python train.py --d_model=64 --n_head=2 --norm_eps=1e-05 --positions="rope" --rope_base=10000.0 --tie_embeddings=false --parallel_block=true --init_std_qkv=0.0543 --decay_fraction=0.694 --batch_tokens=[8192, 16384, 24576] --seq_len=256 --dataset="wikipedia_en"
Each number is 500 + 50 x the weight over its row's rms, rounded and kept within 0 to 999. Layers, rows and columns count from 0. Numbers have three digits each. The size before them is the row's rms in percent of the matrix's.

# up: layer 5 MLP up, 192x64, rms 0.325, rows 43-89, columns 0-63
# down: layer 5 MLP down (transposed), 192x64, rms 0.187, rows 43-88, columns 0-63
up43 099:538517538510575503483510424533540523463480520431614535554503497579524510496469460445496546498481491553471493489417465452548408406603596598519455564560514563382535499517504513447540541524486451
down43 110:526503393521531606482431552552536593483527475558464546545530542480485459491503432504501592504578598478483489519452425521461469508457455521536477477522441515594515497553471451440422373454485565
up44 107:471425529531496543459576438509482525471556524499570479517572500506539556592538548464421482463563602553627388466605508521522532455485528596537570548524485497521479551510540520491558517525472561
down44 110:479568453441424382475466524578467450508493484453527460599468471516462490604559404617564535488545525497500554569550504528486567567446452526483516564460510453497480486411459463473547499437503531
up45 099:449463446579550471559467518525459513556562492537568422587488445493523594501520468529566521533497582468464497476425417540489419411517458512531543493578554553474494479480406496567574488575524582
down45 095:497459353524553448475451548572429476605454540460559550564504493494495437553467533454508440547426455414507581448466557537458501572519520566501505541440564493517506510528512476576401474473528491
up46 102:456506573553495451465501539473487459482464501523452538422496507504551473423510445532431395430441546498495502433470520492396544514489427484514446616482465443499580597562545540470528522600468411
down46 104:406445558528586556543452508540463494569542487545456563486515469535493486416558400514481507488484541435468474519468501618483507548531520437402421465536427538503406568496509555510519407514558547
up47 104:455445521516596605526485469498523582569491435524560592467592541525527517536500543445460584450499514568496429470447465485546547496509531609537497597499537480420525425499570527439479534564498480
down47 108:458507591541487533463585506490528555500533561496526434480573541486545616466462542454408538434487474384417554530480513597519455520534494525584504406492501462532532471434427508464518459524422465
up48 105:515461555489540532444532529508391477509396480500452478528504421450557492497439518464488436545509486434482407602483491402540514499573492522484552505395495501449466490577533370558497420475484453
down48 097:499454466508430593474524465527436460506422451530533487514467449536551485422482447545517500558572542578557504522480482450499492440465551434462571534510450640464611497539520536384535513437451532
up49 118:494549523554473533484559566519548574583481447514546423519473531422511589531537501495494481507443569565575438531572498538526524558583526491503583538538583619508450468510438450568501532567515578
down49 104:531458472436562527420487527527445525593532533408425531442541572463555522490499534676537435538505485500492524535543539522437491548435478477478541569462470457472483485489499434465442421466573566
up50 090:512589567534455430564516493519514538476493502445430464449455512528467520474581458487328449532541524418449473460524513468460488523573417378440551509486520456529505521540524475419544509544484431
down50 078:576478484474587516448572550461437466544550549518518559563525430528490553375454497434543524480435523454486482534489470471345453527423526577430599486495508509526542445463489510531494484497561542
up51 103:476526459457523522469529500494487584521544519517580442403426447472516504460586585419499414443508496552546467530553444500480498460562519592494525579507572495549540456623519497579425477553477555
down51 102:506477621474507560494441576439479480509557442497626432494515460438521483448577511453409480494540613542444493541513469494464457575513479519440452508526547492509393512445543480526472504514612466
up52 095:529502537328542402499441498496427440407510473448454393507455480580434457510480484515496523519526513483495434544446547486476598533517493485489482488459533530496410486512397444535550525561512448
down52 095:571477504566411587489449445537531529638515484517456545534495526418475486515490547459453502496430490567528546509433518564496434450494483496492524472497553414341534539447514560514497467509440580
up53 100:383545562407560375468519509487465566447486444506496540473538542511413483455572520509450506544500431525459433511475497405490435548549452502485475482506550464479542497424523465463420558386456496
down53 089:539478490513567435525396505491524429394500549539469497503501550508563580493458536460417562467542541601464519513521490514400526540526523511562544484514474443469464482470440444447489430628477608
up54 116:468476465511507536550429428489465510415503515557465471496474572346493537465475502502490454447509511485359464517551522494501539471484398559471572426490479490464526579449481499418544510608485428
down54 112:447507596505420470492473588493521541537486523490525459483430547501429559522521535463532488529539503396550591519505487385440515520598486519504541395575543398467476593485509445532431463479479506
up55 114:414441484466475444444565550492445504426546479583469573476527507543513404418489512568529371545454472509519468593469444522562524386517483449536495485533518504540558506481449494506435412492563470
down55 110:574442459552452450585528560431535557583535469425474446538459502599541558446470500563438551609483488550484429466422505432587505516495447483488541493501534538533510535477428462469415461552469481
up56 099:596525552554497533518447558456479498516542480540562517470514521462524550482491540514507478553550441588509516552513566506532575507568538538568523428556407413467454374415601430450480514522433505
down56 102:479515487495486475545478480415599463507504508591537390526457442564511614448527477541487387480509505487587517543445512482535510543562562431479461502433467535431466469469552429576545594450513487
up57 102:452528458551510510545383564427517518492476517589494531511485473538537447514454474606492527485527551541423444552436400497448475483559536440541469525478632465550499487449383460443512515443543497
down57 094:527457482491408447480576561418507529495569583539503496400463398500512484545484427512541554505533423463491504526515600458543474452494495496373560559560410559534475492528465475510475591473516538
up58 101:499470554493455504507467576564381441554467493435504439529443475477513513546521550488467533474519454472505518538465519536363491478471545410541577459559604427484552516467548455445524471562414591
down58 101:510522494398575562570548515511501527564429478461499520503459574518421539540509545509480436525540480459475499507599526485458507437493606497470473573524379496591475414511461551518445526447406429
up59 106:410440474555511437458456541497501552486518449487503541501465458417332515461476417534446521456500440386511438380467412449488483451543534555512490492485567528421527504447532503505491502536510493
down59 100:560559453468450521545549463539487420530534507541479487549506374452553546557529530661546546454399530514429567527527486479509482461532446502420459454522480493440470476418491556503576469468463539
up60 104:509491516551545385512589545509567523447538532521557462466478588436540578522520414507502438421515585497473438406480505486509458505482615542519524462492570485530496523618586547541511500542515536
down60 110:523536465451415451490494446494466567454527453517519566482533479473591431516582466516479526570500480531561541449486538495499488355457477523482569541531615492483649494462411460463488524521537449
up61 102:453558490616508498489487530519454520510545458571493471537479604530493514588492478517550485446539552628437463448435464519438418547577514559525428486561517492486583564481469577541459544422530538
down61 102:423483503528496610461459501497582454504511556503367517476475455483466433379537475501521441527544425427581498560534487550521535502482572526573561519515526512490524439407498480587539424466508550
up62 103:513566435552415513403410436519525509503580530567566471496436525554427499490483595455557546506550507576454564472475510489551407473604531464487469495503480454465509610522536433549460540513473477
down62 115:483452506521586536453435534531454496467498537474534457473555517557437439361516537459607478559488574488509539537493444424443594458542576526524530579561452477450499494491538531513506401426496442
up63 095:407484584566560510480449483471505577560524444527472403486434555500468434462417433487464454441565527504445492490541525513567410527434511518511544543509499445552451481462495606446550508535490619
down63 100:553516492491467511429455442485475601502428429521452526495416538453437548503561571494453533576511567529545462395467506523435472439416544486522492611466526544527530467502585569501429441553493562
up64 102:518584493515609519502474472429496429496464484563566540468463530588491585450460455461461490498450526565530445497546480607430470548541536616466407541472516482422514443472470586553531480557475513
down64 109:528542451543466497472527458473483548506592571488460449523458453512402452502513503423490496540539624416506545586590478415417497515557514474448463533474442532410514513440559477580571541540516462
up65 115:503514539467520448498551589535531448493615529562469448513423544497493491521506487538516478424507482474548425595516454505572459406431536431432472476427521403483483387545385502533489463487513480
down65 118:527447448585491479559468445524497602498586559445399512456569441413512625557529470478480520505475550462516530549518509572514508474542458579409505484465459550425447488518543542467451438432495529
up66 094:432485500513464556468509530409459554598547492520547571496468647511438504547528403510516448527559517440572503506418526475479458459512451548524424485552402435482558439472547540423467480462508498
down66 099:473479469506478577410506539504526491605586493460513541478513425411527564444484486525487605495475531537478534473500503473477456495494442596621470577552423473398500533469511490441449412551528553
up67 098:465511533464585489406488409457500525479603489498501547463389430450433524479529621479505478568488470581442458483508495570562483502564447487459512480473496470502649500473493420482478525439522520
down67 108:519572594470516540457498579479573589481572547451501518498458420449518500610532460430440436510462442498580457420497465518504427405555512541485443555528506560453478489466602513451486498456516539
up68 085:500388518411494470467486527541431603460455512498510459446499503490457403466449464448436489474442539490464429480447543561542475492509599495486604453577476513552435493545515456565560604460495447
down68 082:533505510495389584477430558490517522450512483496460459454498593534538467475559530542410487602569584514514573526508421456488433469472441452567464528505418540491370522504487487577479536512556462
up69 100:490489525458588495477589603551520496529500413508540594651498516491467538510494557494548526432552496509530456483510457517557513508444510548424535575575596506437576449513436441445517482451512532
down69 105:475578532418506436521443485506525508512433563459460482332493594490571528482442505554528486532517492583531493472444484497431568531494492498567515406459487448497562533496599479503482506424531599
up70 111:508542540510465585474518590518516469493421453560531535476500604533505445564637598450511452471520528500515464536482500420469548497537432462555533633495490503530514480501567476460463575497402466
down70 102:510380477486465572496463458508518506498613543519465419564591405455463549622476491466645507540482469417531454492502489526458468496501550455455470494535564427485456494489484514554553504548538482
up71 072:528478508526492474573455482412399482425416499570412443534543472414542488413496472543411545570540451496445472539480477428499541442424476429475449453464442413439516564515518453496494480499506436
down71 067:502463488516592529459586436499590521521512509433420474615442436587511589471526500472517415460525537563579464483470488476551481503502402494434551480573492510616475472465467514456511452499528438
up72 087:370495615541472462438506503515496499529517534488517543544474571473544574563470543500522443460446549497606471533460528406515413511538477435516544512611572495484553578508565489480564500467421515
down72 092:468469522504512496415492369500443526530536478513463521578483399531497554409562462554516577488479522442631496578519541464482561475455516451527537430577489476476536523572454391463501476498507562
up73 103:497535603489518473480558553464405478514517484522440445516442570477553431552619451574441596416542472503576466542496546553495528436492503467486486521537499523567593488556573460598543516499481507
down73 094:455471510506421496475469488467541603549513567456469499487516554455443533543402555505538481536543471565504482488585470497447567621496462561553416483527540377535570421426494461507469477452502566
up74 108:533517559517417409523500518493517545457398400437535474405429632471406481446523450502521528481467492588464465576514507467510475604540513544539550475522518523413441478536545511504553492470510521
down74 106:486408429492486389563425582516602524501459564453501493575419497481483470558479437403495502526592607562522493520524518456502506474477560461482473552542476424560515515498506443593430504501490507
up75 102:464469600447524529474445468529527510479500471615483563584540495527477502524505495471536491497403518477456439484444551601596559596559464638453496481531566563470498505426555500538529456459491477
down75 099:454515549474573484513531510440523507512533425511537535533634559463395531560498474564467511499467534405521536448581573494456479483436461444438477487504583411528495612431444475520547488496492427
up76 080:430467548497400479508577557507551517424538441529470488550538470452453480463437600439450489446485430563525540426418432489512459530544412504452539525485629489475517500479557454459534482531421447
down76 082:393522501469577451500440499528515471599521554558399543477613561434500468431461485482459487484491422511577582509553415499424534541476559471497491600465557508482488450494496490539499481590500445
up77 083:500518527461515594520426509494507527502391467576598525556487470478440576482508431540525523560541481550482559528477555505508538542380400490534531480466582421449499455425421449417505526550477499
down77 081:585467440500445488459458481559512479511507480533520420388502429475560511511421492471529502520483563547535409463488434464485504520507463682508476431526553457471515518496546498570619557495546531
up78 100:427392545417443469486517488416462478490456489553472444449473479554536557481454538491510525530483541436450414605426449539400559460452532430526591532437473512524499509553463527440456534454463434
down78 094:457530562503571496421454585495458448623490558510504537422456538503618494518546489533563439464443416458552532448469518547541439418480384430483485469467530498572548513527546501536450519481499523
up79 116:570540457523543499442524514433413505440461480540487473448462515541551510530459431524435473474497622521498492460569479495574445493623426561529490368490496464548462540553514463549546577508480586
down79 111:437449527548492490530545515517497487526553513395535540457522544470470521451395534513434493493535585525554556507478571470491555565449484426481602475441457457525499625417502518359467494494554487
up80 095:544510510497469503567439554515505491404530489641457538567474496425418575483496532531441517651444566450520472498523445548487475413534462464519529464461511468502481463551491471466566522442514603
down80 106:464481521507617514600556581488498464545555534450514476458476482500498462632541523581562500388491430491481503505500420357440596457494519445447452480472542494555498495530499512481461454506498492
up81 109:546477493525539541515517468513416467450510598563584505559537507381619462537483526510451486494479515404394454457484526438464575567493507426495452423489439490445484458509450556428465488559496533
down81 096:516474463441444432462399584579493480509540475551492534463418433604421537541516500488465457441586552495523472532598508532480452527501490478425476557462608573563534510457442479557487504469472567
up82 107:373540411510499477416491602454531536579551409561506456537425540501502548457539548500564488420502465496445564437501465474539519549414425476473513465535502480512456456533557438410511434532491515
down82 104:463493559374497456517542504514494560556478580471537506523548537493491564541378564536561494513506507582569469499491513478443464509474418467523456452422453405421500538444520429553473594530497582
up83 104:592524510521547468514655588570448457530472541521482488544581504461579425530565521506493422518376486545511479511472522493507442487513522477544552474557511453481520453530456528443522537554544626
down83 107:581484555462449462451508432546483587498521548413461530430528516542473506460439518565501532535431607456435488513498455508528498443593470558491466482418459426472562593584502579537505446459467558
up84 086:464475431565455483381510535448505408453460482522451458578505434495522436505527412446403475514514382471531485429434491452455482473516468434481487454455488430505390504535548437459519517431522525
down84 080:537549560535487435575511464532529533554510600511469533386405460492460522488450447515480530455400598549418459539591480502530508497450476589408431508466519503418554556507457547484540509495507472
up85 109:432551500580568542484513576467596453507408512556595503503453533409498504472507460542543536556411529529518521492571501497443583490518481542454517589510511408461543513556537554539405527503459586
down85 104:476545499426546510605491572523515404496555439567460488561471409560521508517521477462547520405535396497455393500559480542463501509495506568566560469583480518545481458416507477420485520533560457
up86 097:561465503515538482596479437538507419567482568526430549497483507481520531544536492502415448500498578520456508535491544622499553527533400518479508496571494431469495469520473643362450524487511531
down86 094:454456526498395417577443471541481541574432529408470518431491518455491430497572544450564505541515545537549501558521548456518571462512546453504439553478455498494453386436528436588542550543545527
up87 111:416509528652487522431471456476525490469494442594545461408524462540492472525554569454519521426500487517556456473488547550400476504585474517375535521521464559464501509483478502540484544523392550
down87 109:567421469488497473483470522552394476525455476486513528584473472486489561431465544640508452498448523476555532421490564527525593555496503469526517503482539550501470544435333517554498510543444440
up88 117:489565455654428609468442478487515462601594528567575533525463522584491473462456444536535550465559446566517512547509478518403502442479534459466555509471527440447434519529500506475553509485509511
down88 106:475525528479495449442562452492404479552578518403560517436537486532512492494562525521439452470419533529500470465526638607531546596497524383539491495475521521515511481439508510536441415473453560
up89 105:475532458465406446548520497588548587464466465457474458552388485527537488536493571540506480388493583488446428533519492572483582454531449491513534416585535436526407475508508518498448546521456559